Part of a small language model's weights: MLP 320 ReGLU, rotary positions.
Each number is 128 + 32 x the weight over its row's rms, rounded and kept within 0 to 255. Layers, rows and columns count from 0. The size above them is the row's rms in percent of the matrix's.

# layer 4 attention key, 128x128, rms 0.0764, rows 40-63, columns 0-63
size [ 95 111  96 103 104 115 116  96 125 104 108 102 109 103  94 103 104  96 100 101 109  94  97 104]
[[146 111 129  76 117 130 166 116 141 137 120  82  83 135  83 126 176 150 161 125 156 115 137 132 104 127 174 136 121 106 163 178 162 136 115  70 149 141 134 104 147  74  90 140 148  47 123  77  92  67 122 101  93 119 179  89 111 142 160 136 136 146 218 152]
 [149 143 108 125 198 133 139 171 130 144 155 174 114 110 119 127 115 186 177  35 109 161 141 163 114  67 163 163 113 118 156  61 144 148 140 139  93 127 100 131  96 107 147 173  99 160 157 112 101 162 194 121  60 148 195 143 123 156 103 112 135 133 116 107]
 [149 112 112 117 180  64 109 151 133 161 151 122 162 110 159 202 140  87 109 148 104  87 151 159 160 138 104 152 124  86 175 174 120 105 139 111 141  54  99 106 103 105 130 131 190 101  98 145 138  73  66  45 139 112 107 135 188 149 137 129 144 103 141 153]
 [112 121 132 142 144 160 126 134 188 111  97 163 135 120 104 139 150  75 158 113 144 146 126 153 128 135 116 108  34  69  85 144 142  97 143 143  88  86 143 136 107 201 112 168 170 133 119 174 126 133  97 181  98  59 118  88 140  99 175 118 130 126 138 104]
 [106 161 181 118 139 130 140 103 130 129 120 135 233 157 126 126 130 157 155 186 165 132  92 147 102  77  97 160 185  91 127 178 168 104 178 160  87 135 119 127 148 141 130 148 146 157  96 140 103 133 123 159  97 157 210 205 120 143 152 197 107 123  67 102]
 [126  74 162 112 115 137  97 122 138 161 109  63 142  90 131 149 135 124 141 142 102 147 130 177  60  90 169 135 115 124 117  95 133  68 144 128 125 106 140 109 116 137 124 161 127  93  96 151 121  99  62 156  51 127 121  91 111 106 131 135 149 177 172 147]
 [ 42 170 133 130  92 121 154 147 108 121  97 127 110 119  76  90 113 116 132  97 113 127 118 159  85 105 147  76 141 134 121 105 145 113 126 149 104 114 192 119 119 135 190  85 153 168 123 125 112 121 166 109  96 127 151 111 115 167 103 172 117  81 119 124]
 [118 159 115  91 156 123 133  98  97 154 129 159 126 131 114 182 122 118 161 138 158 165 135 167 170 192 133 182 103 132 124 176  84 156 141 153  72  91 111 115 129 144 127 144  82 116 115 149 161 144 179 108 140 135 170 133 135 133 153 140 131  98  57  79]
 [132 162 142 161 115  94 133 170  87 116 111 186 170 105 171 170  93 147 102 192 108 175 149 137 117  59 130 143 132 139 124 129 116 151 135 129 129 128 141 126 120 148 197 124  65 109 155 104 115 104 167 140  86 157 111 132 119 210 108 175 119 121 107 114]
 [136 155 115 130 149 167 130 185 153 141 174 155 131 126 141 145 185 117 117 100  93 113 158 107 109 102 165  92 138 106 106 178 171 117 109  68  85 102 166 142 138 120 161 123  80 163 132 120 118 121 127  61 120 163 201 168 120 134 100 157 119 107 181 137]
 [147 170 129  71 173 114 123 184 111 151 132 138 117 127 153 204 110 116 154 181  83  83  98  74 176  94 148  95 146 164 139 191 210  89 155 167  96 109 173 148 123 149 134  81 140 124 106 107 118 136 190 131 147 130 134 170  98 114  92 125 111 160  90 110]
 [ 84 102 126 150 160  97  80 170 182 111 134 118 108 103 145  77 103 138 134 151  97 107  84 161 135 130  57 158 132 168 151 121 178 160 146 150  75 138 155 126 123 160 158  89 113 123  99 127 142 168 122  82 110 147 110 168  66 154  45 105 141 154 129 144]
 [143 149  61 108 146 136 108 151 126 114 118  89  92 114 144 123 138  85 118 162 127 113 116 139 147 105 114 109 154 129 110 128 184 143 158 147  96 130 107 144 115 142 173 165  75 116 104 105 138 125  80 131 104  88 146 128 147 152 127 158 199 133 110 190]
 [144 112 116 106 137 100 193 152 103 138 160 148 212 135 119 127 147  71 146 168 129 129 141 101 137 142 114  72 157 103 128 172 150 158 146 105 114 132 166 145 143 117  87 141  98 120 141  92 151 113 142  89 207  98 118 154 187 154 138  70 132  59 149  97]
 [154 162 138 200 137  75  87 164 155 125 160 129 143 153 135 177 119 147 123  96  62 170 149 143  56 143  82 152 122 123 116 190 142 140 155 153  94 153 116 142 126 112 159 120 154  91 143 104  82 159 127 109 160  91  84 207 115 156 107 182 133 127 148 155]
 [203 133  71 153 153 119 164 119 166 136 107 175  50 153 204  68 117 123 106 114 119  93 101  77 138 122 159  88 126 104 155 103 179 104 157 101  75 122 142 156 122 138 111 105 112 109  87 186 122 148 137 118 132 184 157  80 160  84 153 108  84 108 124 115]
 [108 133 156  98 140  91  99 204 125 165 125 136  86 149 203 140  77 185  92 175 117 161 131 109 197 169 147 119 143  98 159 170 157 166  94  64 141 129 158 122 140 163 101 203 100 116 125 121 135  94  74 101 118 115  96 133 142  97  91 142 108 107 149 129]
 [198 115 106  86 180 143 144 109 123  96 115 101 116  64 153 131 111 124  82 101 121  94 164 113 152 123 142 158 129 142  81 121 146 135 175 114 119 161 149  60  93 128 108 118 132 118 115 140 190 159 156 181 180 121  85 135 155 159 161 130  91 182 123 155]
 [106 121 131  75  88 169  92 100 135 136 135 148 146 181  72 100 128  72  87 127 143 194 160 138  91 134 132 119 103 146  44 138  93 117  68 138 149 112 121 149 118 148 125 121 134  71 150  70 106 118 145 103 133 107 125 145 162  99  92  71 105 142 102 108]
 [131 127 162 113 182  91 130 142 110 140  97 127  71 144 156 182 114 152 175  77  88 150 119 182 115 112 129 168 147  96 135 124 126 210  49 171  93  81 143  81  98 122 137  83 140 121 155 115 154 122 118 128 140 118 168 138 147 127 107  78 145  90 109 198]
 [200  86 141 119  81  69 101  86 160 156 103 146 111 159 111  93  84  82 160 130 152 108 128 138 108 116 112  93  79 113  90 118 115 173 153 102 124 160 137  80  98 122  43 107 186 116  98 114 170  98 106 157 134 131 132 141 121  72 108  71 104  92 166  98]
 [177  93 131 149 143  94 176 147 161 109 144 108 108 111  76 125 187 103 135 190  58 139 191 166 134 129 161 115  94 173 131 148  89 131 130 104 128 132 136  85 100 137  92 101 149 101 150 164 119 144 185 122  61 106 107 175  54 136 167  87  80  98 114 154]
 [167 160 138 109 106 176 179 116 109 160 101 144 136 119  77 201  97 141 161 129 139 165 144 174 149  66 132 112 171 134 175  91 176 197 152 102 117 162 167 143  79 131  60 119 128  87 114 164 167 127 138 139  63 109 178 118 156 168  94 139 109 133 163 131]
 [124 142 131 190  94 171 145 114 120 150 170  92 146 109 131 153  51 136 166 128 123  86 149 140 147  86  84 160  94 145 105 115 142 163 119 133 143 132  79 172 137 134 117 130 134 132 188 105 113 159 123 125 207 136 125 148 129 226 119 105  90 102 159 175]]
# layer 4 attention query, 128x128, rms 0.07, rows 41-63, columns 0-63
size [106  96  94  94 113 100  95 106 105 109  96 107 100  98 105 116  95 112 106 116 107 106 106]
[[143 168 163  82 164 127 117 106 171 114 102 111  91 108 119 172  94 171  88 134 100  97  80 178 147 129 126 100 110 168 113 131 107  87 188 142 110 113  94 126 123 196 169 162 110 174 166  94 214 116 160  62 122 162 117 117 131 111 197 141 101  94 111 122]
 [145 142 102 106 138  75 140  96 191 147 114 137 173 177 107  94 208 130 106 149 129 166 166 149 130 122 158 127 129  81 149 107 174 134 136 112 134 119 123 106  66 111 103 148 133 159 119  76 171 104 181 187 163  84 144 120 198  44  90 120 146 145 143 149]
 [ 47 170 138 142 144 125 188 144 193 169 144 134 134 139 126 167 111 126 176 100 150 205  92 130 136 168  84  95  66 148 152 138 134 140 154 133 176 121 138 159 150 121 129 157 198 136  99 119 104  89  94 146 143 104 108 195 186 120 207  55 126 131 117 126]
 [154 150 108 162 161  92 162 170 126  86 106 135  85 126  87 156  95  98 127 154  98 156 135  95 118 127 126 132  98 182 135 117 193  97 113 131 136 119  77 173 136 161  93 131 125 130 121 101 103  98  90 147 140  86 144 131 142 152 122 103  70 147  76 106]
 [151 141 175 114  91 105 137 142 164 186 121 157 115  90 129 167 176 103 163  95 139 100 107 125 147 162 129 118 139 162 149 120 109 163  88 131 116 118  89 146  96  69 134  96 198 185 206 120  86 127 152 161 165 188 148 101 148 103 143  95 182 152 131 112]
 [134  76 142 101 107 157  71 221 119 153 107 131  90 120 112  94 162  97  80 111  74 153 100 166 204 150 147 115 101 172 140 193 143 165 142 118  99  98 112 111 146 152 118 119 155 123 203 133  79 134 137 155 175 116 130  56 123 177 109 191 144  85  94 125]
 [ 91 167 121  80 123 135 131 126 166  94 130 149 103 159 154  74 106 142 117 142 143  95 176 131 130 146 146 141 174 210 141 107 150 129 142 162 119  96 157 202 139  95 133 107 100 113 126 124 161 148 158 145 133 144 116 168 129 165 105  39 101 154 149 120]
 [133  93 151 124 157  54 158 120  88 125 104 133 133 129 162 131 143 116 125 127 130 164 208 202 114 182  99 188 135 136 127  47 119  52  79 171 170 110  93 124 127 115 139 131 110 167 121 157 101 146 156 104  90 150 115 142 122 167 118 147 119  76 135 192]
 [118 197 126 123 165 101 123 111 101 136  92 159 128 112 139 144 101  65  78 169 107  35  58 110 107 104 120 112 113 134 140 177 190 124 151 114 105 161 171  85  43 201 145 125 101 168  90  89  88 115 129 185 127 165 157 105 145 145 156  69 100 142 128 198]
 [162 152 121 144 146 113 188  67 183 121 138 130 113 169 160  94  77 119 154 122 111 145 111 117 120 113 130  86 121  58 138 123 105  89 115 103 148  79  81  59 165  41  88 101 105 119 115  45  67 146 137 151 147 127 122 152 132 132 128  49  92 115 145 136]
 [136 102 180 116  97 196 143  98 105 185 141  83 126 154 119 125 176 208 163 111 139 143 111 108  93  55 119 141 139  83  97 130 107 112 144  67  99  45 144 138 138 155 163  85 151  92  84  66 161 114 163 111 144 124 133 162 130  88 114 168 105 165 157 104]
 [112  97 103 118 151 177 129 136 159 211 140 124 110 122 116  89 109 167 148 111 123 136 134 125 102 174  80 163  36 106 157 113 155 126 136 161 145  97 121 126 123  94 110 164  90 113 100  54 184 107  68 101 160 100 187 169 147  76 143  74  97  83 190 135]
 [152 177  74 146 189 128 151 159 134 180 190 129 149 132 152 151 107 112 134 125 142 120 152 111 110 115 102  79  99  93 139 166 161 153 155  99  50 160 180 100  71 148  54 111 104 134 167 125 119 146 150 154 108 109 121 161 189 142 178 108 164  40 164  85]
 [161  90 147 145 162 103 134 134  79 140  71 114 144 126 172  86 226 111 115  43 146 133  78 167 156 185 135  99 134 111 111  82 142 187 185 104 146  75 143  49 147 116 122 144 142 111 162  99 146 132 108 159 138 157 104 167 109 128 121 117 112  90 158 135]
 [168 154 146 129 143 126 192 150 139 154 176 113 117  63 120  56  92 107 119 147 169 114 130  59 155 124 129 126 191 148 124 126 151 182  75 100 148 147 121 118 128 168 164  41 140  99 110 151 115 149 103 120 105 106 129 125 128  31 120 126  78 159 162 143]
 [156 153 152 116 142 109  74  97 183 110 173 123 103 129  88 130 122 108 230 175  74  87 192 117 127 117 116 105 156  81  69  93 144  68  93  99 114  87 154 136 138 136  79 130 120  88 141 127 114 184 134 155 173 126 123 160 142 142 173 117  84 143  90 135]
 [141 161  77 109 156 179 147 158  89  61 143 121 109 124 122 132 110 120 137 112 145 161  91 131 187 171 141 150 190 165 117  86 151  75 110 107 120  68 186 107  70 110 128 105  75 125 121  98 133 122 107 120 145 101  89 136 124 115 134  30 181 156  96  95]
 [107 141  69 136  92 160 112 139  91 142 138 130 150 191 166 175 145  83 111 178  79 130  89 168 113 133 138 184 119 136 120  63  65 106 105 175 149 110 180 203  92 155 172 174  98  79 127 130 103  80 131 145 129 122 104 170 117 130 150 128  99 103 104 179]
 [ 62 164 141  83 160 153 118 145 126 131 152  59 131 180 123 146 126 112 164 119 127  92 128 136 139 142 124 110 119  98 145 113 100 127  93 111 130 120 185 138 198 151 223  44 123 152 121  96 146 157 129 109  90 124 101 121 111  97 158 138 189  83  96 142]
 [126 156 109  89 103 121 109 171  98 110 160 134 170 174 127  77 144  67 123  90 156 131  97 118  97 148 108 111 160 109 111 172 115 175 169 156 107 150 134 198 158 192 119 130 141 106  97 100 146 120 144  92 130  92  88 149 170 170 103 151 154 124 189 162]
 [123 133 140 116 146  87 204 129 173  79 141 162 109 215  88 205 177  98 142 126 104 176 167 161 123  94 152 124  88 138  95  84 135 142 174 151 130  94 152  97 160 129 101 123  92 100  90 213 133 196 109 139 112 145 133 142 127 116 137  95 165 157 172 157]
 [169 169  78  83  98 126 169  92  94 105 129  75 150  93 108 133 165 152  94 132  88 101 144 110 115 161 134 111 106 132 147  40 143  81 161  89 142 135 106 190 154 167 133  97 117 184 186 133 147 180 114 127 132 175 128 136 126 187 132 114 162 111 149 101]
 [133 154 144  98 142 153  67 116 103 156 156  77 119 181 163 183 142 121 111  88 130 161 187  94 117 120 126 165 187 160 155 177 102 142 145 126 100 153  93 123 154 110  95 174 115 145  92 121 147  94 111  68 164  90 161 141 179  99  97 144 130 103 108 114]]
# layer 4 attention value, 128x128, rms 0.0654, rows 32-60, columns 0-63
size [ 98  92 102  98 111  95  97 101 101 105 103 107  94  99 100 102 102 103  96  96 106  93  99  98 107 110  93  99  99]
[[ 77 168 126 150 170 146 146 102 108 115 152 152  79 148 122 114  84 161 122 175 121 130 112 150 111 160 194 150 114 125  79 169  75 156 166 172 142 149 168 123 117 117 109 142  62 153 159  93 160 139 131  60 178  84  95 158 126 163 183  96 122 122  99 116]
 [ 96 121 104 127 134 128 129 113 181 148 126 169 120 170 121  72 152 141  77 152 179 160 160 139 118 168  81 140 133 115 173 147 111 159 155 109 109 128 145  71 176 133 105  73 181 168 118 124 135  95  86 194 153 103 100 121 119 156 140  94 133  98 157 205]
 [110 187 140  86 156  76 177 126  98 122 162 119 115 118 118 174 103 157 155  78  97 130 126 158  78  98 125 132 157  89 173 112 194  96  82 115 160 116 122  61 141 128 129 168 175  64 129 100 112 147 136 184 160 124 141  99 166 156 136 149  93 174 116 186]
 [ 90  56 150  88 102 121 156 166 170 138  94 129 181 106 155 160 157 146 106 152 114  78 157 128  92 152 124  97 141 145 108 110 121 122 123 172 115 103 112  94 130 178 210 179 138  54 172  69 170  59  96 106 176 120  97 153 118 134 110  90 143 117 118 122]
 [190  99 108 113  92 161  85 138 113 134  57 146 138 122 132 114 188 106 158 110 145  95 136 140 151 118  49 182 141 136 141 175  60 107 128  85  53 146 116 124 124 117  87 183 117 129  75 138 133 170 163 118 138 187 162 108 126 190 155 136 115 165 103 156]
 [132  83 110 182 106 152 100 167 190 141 124 129 111 108 122 106 144  91 149 124 102  79 158 101 107 144 111 118 104  90 115 178 104 185 162 102 190 103 111 125 130 118 107 134 127 127 125 123 104 123 173 122 169 112  83 111 133 155 120 170 114  97 112 157]
 [132 153  63 137  80 139 155 123 106 139 130  99 104 160 151 100  89  61 124 140 118 120 141 133  63 159 132 132 188 103 123  96  85 110 127 168 102 121 102 124 156 119 157 156 101 115  83 158  98  92 143 100 137 109  82 126 132 118  75  98  63 106 113 108]
 [137 142 186 111  64  89 153 115  68 203 127 109 139 241 153 138  95 119 140 148  85 117 106  85  72  49 150 140 132 169  97 170  95  94 154 117 157 136 161 122 108 100  95  98 129 147 153 155 140 160 161 126 122 105 114 179 168  88 150  83 117 107 161 119]
 [ 84 111 145 119 145 118  99 133 136 107  86  57 208 102 146  85 124  51 109 169 148 144 158 162 147 152 128  58 142 122 125 127 169 124 127 102 143 145 140 144 159 160 128 169 120 168 143 124 146 160 156 104 162 110 163  87 142 154 177 174 134 124 115 135]
 [ 92 163 153 180 169  92 138 124 105  89 169 144 175 124 135 183 134 200 172 156 111 138 120 119 121  99 149 138 142 173 105 161 177 108 177  58 149 148 128 195 137  83  87 117 150 150 141 118  98 108 116 161  76 208  95 135 131 125  84 161 163 109 116 137]
 [111 111 131 146 197  91 139 124 143 121 138 181 105 127 107 147 132 144 100  87 145 107  79 156  58  96 159 133 110 146 150 150 193 174 137  48 142 125 143 130 113 143 116  76 165 101 151 121  61 143 143 113 158 138 111  84 143 120 143 139 128 105 110 151]
 [164 152 119 100 148  64 186 143  96 152 138 117 134  90 147 103 158 150  89  67 154 116 134 130 126  73  94 116 105 115 114 154 147  30 182 120 145  63 164 126  99 125 118 129 130 148 112 143 157 180  91 153 148 148 146 139 145 103  92 136 106  91 131 101]
 [126  97 140 137 121  81  45 114  94 138 117 153 142 115 107 149  98 137 149 176 174  86 121 112  48 110 153 191  47 134  99 141 126  62 122  98  89  81 188 165 107  97 132 138 125  84  98 204 107 143 130 142  72 142 100 107 116 150 119 151 101 133 141  91]
 [142 113  76 141 169 137 124 136 145 122  66 202 150  94 154 128  81  79 142 169 184 100 144 119 123 147 191 129 111 134  76 135 131 157 107 119 115 109 178 143 158 141  78 168 164 175  93 211 116  83 196 151 128 123 149 131 122 145 126 141 119 134 181  75]
 [142  71 189 133 154 147 182 170 169 139 123 135 171 124 133 113 112 111 156 140 104 148 146 115 162 133 118 113 119 143 196  94 171 108 119 122 101 154  72 143 159 145  25 132 125 176  87 141 154 108  99 178  80 151 124 101  84 120 165 137 125 112 110  82]
 [104 175 127 139 116 114  76 129  99  45 137 153 128  82 158  77 144  85 190 148  92 103  84 147 167 152 136  76 120 101 150 120 116  89  85  98 108  68  81 146  76 112 138 143 144 107 169  74 113 100 116 113 160 145 102 120 136  92 100 111 177 139 145  97]
 [ 99 137 125 166 107  76 147 141  67 132 192 105 110 184 134 148  92 170 101 113 149  75 102 138 143 127 142 146 101  97  93 140 133 148 131  91 136 139  80 211 162 192 122  59 118 162 146 137 154  88 115 160  79 110 154 102 149 132 119 113 144 163  81 127]
 [113 161 122  88  97 137  93 122 107 138 131 167 102 150 142 121  65 179 153 149  97 120 156 111 160 164 130  99  75 116 159  79 114 129 142 117 163  99 108 132 114 176 111  36 116 162 195 130  95 124 136 122  56 146 144 136 108 110 116 116  60  84 148  90]
 [112 143 133 163 132 131  91 132 174 162 128 132 146  99 166 154 179 150 126 130 127  93 160 125 144 139 110 124 124 135 133  94 113 151 127 157 116 120 106 137 156 109 125 171 158 133  97 171 111 134 117 117 145 134 139  99  86 156 178 181 114 116 140 130]
 [ 96 177 144 113 130 146 175 156 106 134  53 112 127 208 128 148 110 151 167 132 150 110 164 184 169 149 128  93  85 128 131 153  84 126  62 107  61 188 162 183 108 130 155  88 147 105 123 118 164 141  93  72 146  84  95 174 132 134 173  80  97 133 146 109]
 [121 148  83  98 129  87  96 106 135 166 179 134  86 148 104 144 123 193 151 133 100 111 100  41 152 142 112 108 143 160 117 159 127 136 156  82 119 152 133 163 125  88 149 171 142  93 133 122 143 156 139 150 119  94 107 132 156  34  85 197 109 112 102 100]
 [128 192 114 124 127 132 144 138 163 131 139  91 125 140 176 129 103 154 151 167 154 135  69 145  93 125 189 120 101 153 162 236 142  97 118 128 123 198 157 147 139 165 107  92 146 142 163 121 108 126 148 144 155 110 124 146 152  81 114 151 173 117 114 173]
 [ 96 157 148 126 168  66 132 127 174 142 153  81 111 125  92 160 129 138  93  93 166  69 180 111  84 167 113 111 180 117  92 208 103  89 171 137 117 107 168 148 128 118 102 119 152 136 175 157 147 152 167 136  72 108 151 110 147 112  65 117  92 133 126 168]
 [152  64  85 131 185 117 160 144 134 154  93 100 183 164 143  89  93 129 108 134 156  58 152 151 105 193 120 140 186 177 120 119 138  96 101 157 108  64  83 123 180 132 123 103 134 118 113 119  55 209  99 196 142  82 133 100 139 146 139 146 178  80 122  77]
 [109 140  59 125  99 104  85 107 130 153 175 192 140 152 132 116  98 131 165 112 113 145  88 121 112 175  97 116 128 101 110 104  79 179 121 100 119 151 139 114 103 112 101 156  85 120 144  89 170 150  92 123 169 110 203 149 190 137 140 171  84 101  87 191]
 [141 104 128 139  75 154 160 175 161 153 146 136  79 132 139 106 143  60 123 160  92 147 148 136 155 146 161 103 121 122  83  68 157 156 164 155 154 167 107 130 171  99 170 106 168 168 119  90 100 123 149  75 150 127 128 133 106 133 101  65 116 139 177 109]
 [141 161  99  87 137 202 123 117 132 130 145 112 147 158 138 155 166  74 120 123  83  98 131 128  99  74 136 114 180 105 158  87  82 156 192 145 158 146  85 173 123 135 121 152 162  94 154  91 161 115 190  77 199 111  71  98 125 117 130 113 154 179 130 102]
 [125 140  91 142 149 130  98 135 141 118 163 166 133 133  63  92 106 109 172 136 192 182 154  99 121 115 123 105 151 114 107 103 134 115 103 142 102  69 138  79 104  81 110 187 114 154  92  61 154 112 170 143 141  46 115 113 175 141 108 112 175 108  36 132]
 [138  83  93 161 136 103 121  82 169 129 164 135 102 171 166 139 121 115 150 101  92 148  80 215 109 124 112  78  99  87 129  90  90 158 146 162 119  98 168 107 172 147 141 208 126 123  82  96 177 124 133 144 113 169 169 147 150 127 119  89 157 155  90 108]]
# layer 4 attention output (transposed), 128x128, rms 0.12, rows 32-60, columns 0-63
size [ 97  95  97  98 106  97  95 100  95  97 103 107  95 101  98  96 106 103  99  95  98  94 101  91  96 109  97  99  99]
[[204 116  98 173 118 108 115  87 117 128 116  99 128 161  88 146 141 130 179 124 173  97 132 154  96 157  60 162 125 159 156 134 146 127 136  61 140 135 112 146 139 143  99 108 161 171 185 143 113 120 122 161 189 112 172 104 121 129 121 122 141 102 152 111]
 [120 151 155  92 130  44 142 107 107  94 142 120 104 124  91 106 121  94 133 107  90 104  91  99 114 122 132 110 147 162 117 105  98  91  80 164 133 102 136 112 157 181 190 193  52 128 210 124 127 131  60  99 151 165 185 143 139 134 152 101 116 142 118 148]
 [ 75 166 141 109  67 133 128 143 135 120 134 131 132 152 172 108 145 125 123  97 135  98 132 146 135 153 144 139  51 183 160  89 136 102 154 142 115 110  85 185 106 124 172 198 131 114 148 219 130  89 127 130 109 136 140  63 122  68  86 179 197 156 163 161]
 [184 132 146  93 126 127 124  89 114 143 187 111 150 130 155 120 140 168 165 126  80 156 171  93 100 118  84 147 115  92 130 205 114 111 103 143 124 121 121 124 101  96  86 137 140 141 167 121 151 185 135 130 120 146 137 179 126 110 113 159  65  76 125 168]
 [153  85  88 174  88 125  96  98 171  93 108 140 121 112 149 129 125  48 109 141  91 139 190 179 140  86 188  95 176 108 107  92 173  72  98 138 167 183 118 118 135 151 114 191 136 155 135 139  81  77 139 161 106 144 127 154 135 136  96 131  92 130 159  99]
 [132 151  26 122  73  85 113 125  96 121 138 112 110 110 129 104 117 120  87 136 111 143  74 104 157 145 127 111 152 161 144 188 161 130 178 160 136  84 185 131 113 166 102 134  54 148 133  51 109 177 175 181 129  76 124 156  96 100 133 103 104 141 192 144]
 [140 144 140 154 154 111  85 157 118 108 140 175 116 107 115  99 130  93 144 173 177 153 188 137 154 204 110 112 133 184 156 150 105 161 137 104  95 167 173 156 128 137  69  64  92 160 133 101 159 125 165 128 151 156 149 120 116 142 159 154 182 134 162 176]
 [127  93 143 109 145 159 152 147 144  45 119 107 140  97 154 173 100 188 148 123 127 140 145 127 115 216 130 163  65  95 161 110 193 117  80 158 172 162 128 127 145 138 106 180  89 140  87 102  92 166 133 120 138 124 186 140 109 113 127 118 130 131 149 118]
 [205 156 110 198  96 163 115 145  99  96 105 139 131 137 159 136  90 144 124 206  95 123  95 142 120 113 113 133 136 123 145 164 124  94 129 111 144 180 133 140 119 147 134 116 143 151 117 132 158  63  80  98 109 141  80 111 104 135 116  92  75  94 152 154]
 [164 127 133 134 188 129  85 118 140 120 109  64 112 120 116  90 140 109  32  70 190 141 164 165  97 161 134 142 142  84 135 113 143 143 153 176  92 119  97  99 103 103 158  87 175  74 150 144 119 117 142 105 154  48 130  80 137 135 151 145 114 124  66 124]
 [112  83 137 117 110 186 101  98  99 113 143 134 127 108 185  84  92 135 109 130 125 167  72 124 156 125 162 117 141 118 195 207 111 148 109 108 147 138  84 141  69 105 170 120  80  57 123 135 178 140  74 144 141  64 118 145 160 127  98 126 111 140  93 173]
 [113 113 102  92 144 163 118  82 184  69 151 228 117 116  89  71  70 123 132 131 124 120  87 106 153 152 168 112 121  74 154  93 121 158 114  74  71 125 114 111 106 128 122 119 157 122 152  74 143 150  72 108 131 173 102 140 116 141 121  93 108  96 141  62]
 [139 131  64 158 173 136 149  73 109 129 127 133 138 160 132 166 150 123 110 139 128 162 162 198 154 200 109 121 155 111 124 135 138 111 194  94  96 143 102 135  66 183 138 112 113 126 129  93 142 101 160 114 139 114 157 131 130 118 108 143 129 115  79 154]
 [ 96 108 144 153  85 173 114 129 121 127 107 103 161 155 126 101 157  76 127 124 136 155 139 100 145 128  63  99 156 135 127 127  98 146 155  64 113 181 117 103  36 168 101  92 106 181  89  78 135  93 113 167 159  91 134 103 126 149 168 100 140  93 161 177]
 [134  71  93 131 136 141 146 163  75 116 111  86 112  63 162 132 199 171  76 165 126 119  86 175 110 165 122 206 136 171 153 112 139 163 140 188 148 111 123  94 136 106 165 104  69 131  87 131 107 131  45 142 147 141 120 107 181  89 124 150 110 112 163 181]
 [ 62 141 162 148  94 109  88 169 127 152 159 110  91 138 103 146  85  94  80 112 132 143 153 152  82 129 147 124 170 162 125 242 151  96 117 109 133 187 140 123 176 100 122 107 109  68 127 161 121 163 107 142 135 153 123 127  70 117 119  91 104  93 109 167]
 [128 147 123 118 153 128 162 111 176 108 111 130 134 107 111 129  99 112 125 163 129 141 136 111  89 153  43 115  82 101 126  85 182 130 174 150 132 133 168 123 118  99 139  81 189  69 162 104 128 156 133 182 133 150 158 147 164 151 163 171 130 179 108 143]
 [114 105 154 111 122  72 160 191 123 175 142 137 123 111 127 124 150 167 146  62  98  77 179 167 152 165 121 123  82 120 100 121 156  91 177 147 101 137 139 101 140 102  83 117 153 115  87  93 154 109 150 121 125 134 138 138 150 138 183 167 149 118 184 151]
 [ 58 135 119  95 218 103 160 116 102 114  86 114 133 144 164 146 106  99 154 181 121 153 119 113 150  93 126  79 145 147 128  67 115  95  49 102  84  89 105 127 105 152 211 106 116 170 155 140 119 142 113 114  46 130 124 145 165 103 137 157 139 109 134 130]
 [156 176 122 163 115 179 139  91  86 157 134 100 114  60 122 152 138 147 107 122 117  85 185 109 122 141 116  76 141 148 137 100 111 116 131 123 162 116  87  43 152 147 136  92  89 174 136 127 170 106 152  94 157 109 185 172 145  89  73 181 147 131 156 118]
 [ 92 114 117 121 111 111  97 144 170  96 117  85 143 106 142  76 125 128 175 138 149 186 178 122  67 137 129  99 151 128 137 105 169 170 128  72  92 110 150 149 145  65 118 138 139  72  88 131 186 118  77 121 157 120 108 106 170 128 152  75 153 152 151 115]
 [156 122 163 178 112 118 119 134  61 130 156 136 134 138  87 156 125 123 115  78 101  64  83 116 148 149  91 120  81 131 157 122 121  98 145 134 147 141 120 143 132  93 165 142  80  57 165 204 152 140 140 114 159 140 151 137  97  85 137 127  78 177 150 167]
 [ 95 157  64 125 131 112 130 133 131 128 133 103 163  85 139 106 130 153 136 123 188 105 126 142 117 137 103 158 138 120 159  88 149 117 102 150 123 103 155 130 108 150 129 157 100 118 145  75 199 148 158 101  99 133 123 134 102 121 171 131 187 132 142 103]
 [156 172 114 138 126 114 114 131 114 103  98 188  90  57 162 142 152  83 102 118 171  95 143 202 127 115 135 180 106 136 150 107  58 131 185  93 108 135 127 143  71  82 167 186 178 100 114  86 122  63 123 120 106 172 170 120 102  89 108  93 155 154 159 150]
 [163  99 158 179 108  71  73 118 188 192 146 174 185 120  88 167  91 198 161 156 118  85 155 126 164  85 161 142 132 167  83 107 149 128 142 118 135 103  75 100 117  96 143 106 106 129 141 153 140 146 104 110 146 121 171  87 120 155 140 136 185 111 176  88]
 [ 69 149 170 177 125 137  82 175 158 112 144 169 123 139 147 106 135 132 117 186 110 167 165 112 133 111 142 121  50 127 104 157 129 171 105 136  98 126 143 142 146 103 120 107 103 171 142 119 116 151 112 152  31 103 133 155 154 119  72 116 114 147 145  49]
 [104  76 151 176  70  82 115 109 140  85 117 107 117 149 140 119 123 112 123 163 119 145 159  86 110 140 114 171 142  92  94 157 133 110 101  89 191 120 162 134 183 120 179 128 114 114  93 110  64 126  98 161  87 118 108 108  60 179 108 203 112 163  71 141]
 [177  97 136 142 127 158  93 113 130  91 182 136 163 185 122  94 137 137 105 171 137 137 130 130 161 177 118 103 150 172 100 137 110 175 127 167 160 115 190 173 103  81 105 116 163 166 190 113  90 119 145  94 159 146 119 132 106 176 160  41  86  91 163 164]
 [142 167 187 193 111 154 101 108 131 132 122 102 164 108 148 120 139 118 206 166 113 107 140 112 108  73 150 173 130 124  91 170 143 147 165  80 117 123 140 174 156 129 145 122 163 117 169 143 121 166 130 140  21 113 133 121 115 147  95 117 130  85 169 141]]